config.yaml
attn_scale: 0.177
bias: "qkv"
parallel_block: false
Each number is 128 + 32 x the weight over its row's rms, rounded and kept within 0 to 255. Layers, rows and columns count from 0. The size above them is the row's rms in percent of the matrix's.

# layer 3 MLP up, 384x96, rms 0.196, rows 145-177, columns 0-95
size [102  95  97 109  95  98 100  94 114 103 104  89  91  99  99 110  90  97 103  86 108 102  95 113  99 103  99  92 100 100  92 106 100]
[[116 105 121 175  99 165 161 122  83 167 147 138 180 190 164 102 137 128  71 112 160  57 114 128  96 111 145  98  92 182 127 160 121 132 132 125 164  96 126 104 111 151 140 152  97  89 114 178 106 108  55 133 115 162 105 121 131 117 143  80 148 177 131 110 170 130  64 164 118 144  96 142 136 128  82  86  86 126 100 140 115 179 110 200  76 153 163  88 170 156  82 163 141  95 133  93]
 [ 90 143 104 191 117 109  88 118 138 107  82 123 187 108  97 106 200 117 125 105 174 118 157 141 142 156  99 181 101 113 193 102 178 161 129  78 106 106 160 149 127 168 138 166 140 131 136 103 122  97 109 109 197  99 188 169  91 138 153 112  72 181 196 113 162 169 146 203 134 122  72 171 137 134 119 120 142 135 172 147 118 103 136 137 149 170 146 133 134 151 127 105 156 139  88 143]
 [101 126  96 167 129 102  77 186 136  44  56 131 125 146 159 150 120  78 130 129 142 151  65 157 160 182  75 112  81 153 178 113 135 168 133 119 148 126 165 212 129 130 129 142 153 139 101  84 116 143 110  98 126 127 127 162 139 125 141  58 148 122  82  85 194 150 166 130  87 110 121 129 138 142 127 122 174 132 110 141 160 128  88 125 176 155 154 148 188 132 135 101 165 150 166  85]
 [134 168 165 146  75 114 110  83 136 178 129 128  98 118 112  96 164 120 117  94 123 133 108 100 119 120 107 129 135 131 186  95 161  88 154 136  92  44 160 113 201 131 151 162 179  80 119 162  71 140 123 129 198  55 127 111 140  91 162 127 120 102 125 133  92 158 154 101 141 148 130 107  98 148 121 101 167 160  58 160 117 162 110 108 121 118  88 168 121  43 149 115 186 127 145 110]
 [120 136  64 136 114 127 120 144 111 176 165 106 116 113  88 132 167 137 163  83 143  70 146 102 163 132 153 111 126 161  73  87 122 144 124  88  66  83 134 148 165 115 135 128 131  80 110 167  51 135 139  97 145 138  96 147 119  75 144 117 144  86 160 156 146  84  84  49 184 152  55 117  84 102  91 135 104 149 122 160 112  80 104 174 132 148 140 103 140 171  89 149 113 130  74 146]
 [150 152 139 116 158 149 198 119 142  53 147 125 110 125 153 161  58 119  84 185  92 164 158 159 106  62 129  89 122 144 132 137 128 158 135  96 138 191 135  73 145 157  56 149  92 146 128 120  91  82 122 102 148 156 131 103 132 134 126 157 160 107  57 163  84 147 133  68  79 179 168 150 158 135 129 141 105 179 103 139 122  92  77 112 145 102 157 101 134 142 107 119  95 151 143 168]
 [101 145 112 125 106 105 121  68 122 130 167 152  85 199 111 131 183  96 171 115 146 126 116 142 175 193 130  70 202 113 154 136 116 177  91 113 137 163 128 115 137 168 146 142 148  80  79 206 113  41 116 108 115 122 193 114 167 119 115 125 136 117 119 142 187 150 130 108 164 111 114 122 130 156 112 117 178 165  86 169 147 121 103  96  89  87 107 127 163 161 115  79 146 139 114 121]
 [106 128 141 150 142 108 172 144 132 151 170 175 141 141  79 153  97 111 126 155 151 136 118 137 193  84 119 158 106 126 139 108 111 100 126 119 173 141 126 140 118  65  84  80 100 104 161  57 104 130 108 129 145 168 175 143 142 151 190 189 163 136  98 102 206 147  65 110 128 133 138 104  60  54  75 180  98 122 136 140 142 116 130 122 122 130 154 163 152 201 141  95 105 116  96 153]
 [179  47 135 102 113 167 163 122 147  89 149 102 137 188  96  97 154 154 137  58 152  80 151  77 150  78  98 170 143 128 126 100 153 119 139 161 113 134 132 174  86 125 121 133 126 125  74  53 171 159  99  88  71 136 115 119 111 179 136 125 136  86  92  98 141 112  99 101 144  95 141 156 109 146  88 106 153 191 171 143  93 152 155 149 144 157  56  81 121 105 135 124 147 160 144 134]
 [167 101 173 162 125 130 153 113 130 168 152 132 122 116  58 126 178 172 127 114 130  61  52 114 147 182 171 141 159 115  76 154 137 150  38 156 137 144  93 103 138 120 105  66 137 125  59 109 152 145 108 113 106 126 111 143 118 130 114 156 170 148 100 124 138  95 144 150 111 150 176  63 127 159 130 117 165  86 150 125 154 127  87 139 169 182  96 202 128 141 129  95 127 126 180 108]
 [ 55 148 188  94 173  98 153 180  59 120 151 132 158  86  85 180 121  98 141 138 151  72 126 107 170 172 122  79 118  82  84 164  75  92 105  59 126 161  89 137 125  81 161 137 138 134 154 170 112 170 122 118  90 122 135  86 111 114 151 182 113 182 138  90 159 116 123 139 151 169 135 109 136 121 140 100 135  62 138 127 126 148 117 104 158 101  98 151 165 108 145 152 137 178 156 147]
 [181 120 129 172 165 109 127 131  92  93 142 121 115 150 132  82 149 142 132 134 123 138 103 136 143 144 140  72 115 115  76 115 102 136  84  34 127 112 175 123 136 114  78 101  94  92 117 126 164 119 154 135 135 163 169 103 129 194  91 114 148  68 123  96 163 104  95 151 157 159 103  89 177 153 130 128 106 116 162  73 111 142 203 128 187 114 125 103 193 162 155  92 166 118  78 191]
 [ 95 161 149 210 106 136 119 170 147 163 126 102 103 123 108 130 159 121 164 143 132 114 102 129 122 122 122 111 152 142  78 169 148 203 146 124 120 173 163  92  80 100 107  99  68 102 102 132 127  51 165  83 136 160  78  87 144 161 112 132 111  84  48 131  88 135 113  89  96 114 105 127  89 148 141 103 126  86 137 118 130 145 121  78 108 141 133 181 141  98 114  25 105 145 103 126]
 [137 177 140 107 110 142 106 128 131 166 141 105 110  94 161 115 145 103 122 155 148 191 107 153 130  46 151 125  86 129 110 130 190  96 107 151 152 116 113 181 119  90 121 145 138 166 111 164  67  87  87 155 153 162 133 107 140  87 145 152 176 109 166 156  84  98 146 101 137 128  63 142 176 131 156  90 170 154 150 117 114 123 140 118 136 140 113  76 185 158 145 123 104 163  57 226]
 [170 143  40 107 133 127  79 102 121 115 112 115 170  94 145 100 122 102 101 150 159 117  70 155  94  97 141 194 136 110 121 183  97 170 135 132 137 120 168 135  78  95 150 128 107  99 174 100 198 131 136  98 139  92 132 161 168  90  95 192 125 122  84 149 168 118  83 100 116 173 143 187 135 170 164 160  63 119 100 134 139 112  67 146 105 115 122 101 103 116 128 114 123  81  78 116]
 [160 157 118 122 145 100 168 107 153 115  82 174 165 108 157 172 152 120 121 106 169 175 156  50  97 141  98 130 128 157 125  86  71 194 105 152 147 125 127 155 111 130 123 102 102 125 129 165  52 155 149  98 103  93 169 186 131 171 104 164 163 134 128 112 138 168 108 120 132  87 174 134 154 104 140 117  90 121 133 163 112  60 142 128 219 157 107 116 138 142 124  97 172 188 172 152]
 [154  97 154 117 133 147 108 135 143 129 147 145  88 170 208 165 125 124 125 148 168  97  89 177 164 143 181 143 105 140 167 136 105 176 153 160 172 216 163 144 194 109 126 124 155 126 130 105 148 130 119 102 156 126 113 138 145 168 108 125 127 118 136 114 112 180 108  81 119 173 111 160 191  97  81 182 161  89 117 164 115 133 165  75  90 136  83 110 151  88  50  85 127 165 122 122]
 [164 106 100 118 128 123 146 148 136 150 170 135 129 166 102  73  85 140 193 140 174 159 167  90 105 104 123 131 133  94  96  56 154  99 147 114 128 160 146 118 111 151 167 167 122 117  91 159 110 167 127 157 107 108 139 177 139 182  72 162 142 134 150 197 163 200 111 198 128 120 122 101  97 121 175 123 116  82 165 115  80 101  95  91 168 132 192  91 145 114 138 179 135 137 177 140]
 [107  82 114 147 116 124 174  63 122 169 107 122 149 128  88 117 137 101 131 107  90  60 146  77 111 147  92 115 121 128 167 133 129 130  73 118 164  75 108  79 131 143 138 148 138 188 159  53  90 129  67 132 111  96 124  85  55 164 109  65  96  98 117 141 123 151 162 148 154 127 129 132 133  70 137 179 149 171 107  92 144 181 101 171 155 130 109 116 114 132 136 183 150  64 131 111]
 [103  86 106 165 104 147 140 145 150 133 213 131 111 127 108  72 136 133 151  89  49 111  91 104 147 163 114 135 114 120 131 124  82 125  59 154 132 130  88 189 157 103 149 109 116 112 112 156  85 127  94 154 130 174 112 136 118 120 148 128 196 178 108 136 175 120 152 120 102 124 193 101  89 103 175 117 129 152  97 167  60 157 123 111  58  94 153 130 165  76 110 100 137 126 168  83]
 [125 118 177 145 132 117 136 137  97  49 110 115  88 112 131 135 109  93 133 172 111 113 117 206 157 144  92 129 167 124 133 114 147 224 126 173 134 101 143 157 128 136  56 169 105  58  90 143 144 157 134 128 127 129 157 101 182 160 182 127  94 177 194 114 119  97 117 153 108 160 111 161 134 101  76 125 167 150 148 116 170  75 115 111  76 101 144 139  97 112 104 115  68 106 134 106]
 [149  90  96 157  98 149 129 124 191  46 163 115 102  88 129 224  71 113 125 120  92 139 126 123 179 117 156 185  47 121 133 144 137 127 111  92  87 124 157 158 179  98 135 137  99 119 129  89 121 135 128 154 133 117 114  64 161 127  93 122 164 105 152 127 118 193 158  94  96 100 125 111 100 100 114 125 151 151 156 123 159 139 156  79 166  91 178 130 128 136  58  89 149 168 128 124]
 [102 108 128 143  55 109 142 117  69 137 122 105 119 186 167 136 109  94 113 151  82 124 182 108 104  88  90 119 175  63 106 188 185  98  60 134 115 136 206 205 115 109 132 147 114 147 138 140  99 138  70 131 100 113 142  74 128 143 110 128 109 104 167 184  92 127 151  96  80 163 126 117 155 124 153 135 154 107 124 110 132 114 109 102 141 100 155 132  89  80  89 165  91 110 120 168]
 [ 44  90  96  69 137 133 165 155 122 173  67 169 154 130 133 111 106 151 139 139 114  93 101 123 109 128 111 125 133  99  71 176 105 103 161 154  79 158 159 198 152 131 102 125 113 153 141 136 108 124 139  73 122 180  97 123 139 106 160 138 147 101 139 158 154 141 101  98 162 116 163  87 138  80 124 161 142 207 128 136 138 102  65 138 135 169 128 184 104  97 152 119 105  51 165 176]
 [178 141 165  82  91 122 141 117  24  89  93 121 130 127 145 117  97 117 131 114 115 118 146  90  98 108 129  98 161 161 121 115  94 162 139  68 115 160 109  80 132 121 150 134  82 162 151 168 127 128 114 174  76 189 133 135 136 115 133 122 130 129  99 160  62 166  81  95 158 143  78 112 109  99 155 142 109  91 108  94 114 154 186 171 126 135  56 139  88  94 182 151 160 183  92 116]
 [144  71 138 143 157 127 112 163 146  89 105 164  97 136 150 182  88 146  71 117 186 136 139 118  75 161 147  93 124 157  99 111 146 152 119 152 157 177 116 128  87 126 168  83 100  86 116  96 185 162 146 135  82 135 112 184 124 134 225 115 149  84 101 124 164 101 160  98  95 122 115 112 157 144 140 129  85 160  92 124  84  58 101 101 177  98 121 114 148 160 193 124 101 162 135 116]
 [118 161 175 114  68  94 143 110 126 145 169 115 166  87  93 127 174 120 186  69  81 171 175 133  76 111 131 126 117  99 126 137 114 129 100 153 194 101 130 107 163 186 157 120 150 118 207  82 116 102 166 136 155 106 188 152 139 182 180  70 131 137 101 129 139 109 170 131 154 148  99 155 142  83 147 145  91 117 128 120 123 113  99  97 123 147 113 133  84 185 102 160 191 150 110 156]
 [126 138 147 195 105 124 140 183 116 125 129  99 145 104 171 101 152 175 117 129 183  89 128 128  92 170 182 168 117 157 158 138 179 147 143  94 107 104 120 164  85 100 135 109 129 110 134 116  72 129 219 125 105 102 114  78 114 123 152 164 131 196 157 138 151  98 192 108 103 115 145 146 136  54  62  82  99 101 126 138 161 146 168 115 127 116 136 106 131 123 152 182  92 128 126  56]
 [159  93  81  85 169  91 105  93 175  93 143  97 126  71 120 107  74 143 141 119 163  76 138 111 161 130 150 115 104 134 134 130 140 169 105 135 148 126 133 148 171  95 103 177 140 107 118 164  84 119 157  47 144 128 107  76 110  89 145 164 153 139 145  54  85 116  91 131 175 159 105  68 139 127 125  92 127  93  90  76 109 112  78 102 159  64 145 100 142 135 161 123 153 168  69 149]
 [106 114 153 117 109 123  99 151 137 125 126 161 130 121 202 173 104 113 143 143  94  99 158 145  69 120 141 111 131 168 110 104  98  82  87 122  78 164 147 142 154  98 143  99 152 199 146 126 130 122 103  68 116 162 135 109 139 219 136 117 166 150 123 133 151  96 209 130 133  83 146 166 165  82 148  89 181 155 166 187 166 130  66 100 130 147 103 143 143 117 162 113 144 168  78 167]
 [120  82 165 199 143 109 151 111 198 164 162 118 130 175  79 139 192 169 125 181 111 125  85 116 113 163 121  94 182 143 133 149 108 131 165 100 140  97 112 132  83 151 107 137 159 129  89 114 149 183 114 117 147 169 103 134 121 162  90 183 151 165 185 101 126 127 198  99 116  97 130  71  87 150 151 102 120 108 112 132 114  84 145 160 123 137 130  53 108 159 150 154  76 159 103 100]
 [106 156 138  80  85  86 137  70 145 136  85  99 108 154 143 155 152  74 141 129 112 168 116 146 153  90 105 100 129  82 124 120 101 102  95 149 178 148 150  93 209 127 139  71 136 138 113 122 118 149 117 148  72 147 117 126 128 157 115 118  69 177  65 144 131 127 123 105 102 138 162 105 103 139 129 133 127 212 156  59  57 151 128 117 156  79 128 120 157 116  35  86 138 118 120 111]
 [140 162 118 141 130 119 172  75 105 135 136 140 118 173 128 134 157 168 104 161 174 184 126 120 150 166 123  83 148 154  72 107 126 213  94  74 133 110 123  96 162 113 111 170 117 107 108 152 106 105 173 110 102 123 161  70 100 172 179 170 161 142 193  79  84 147 118 112 105  94 137 129 145 163 147 138  82 165 128 145 102  84  74 106 187 117 133 183 148 104 106  59 104 131 128 130]]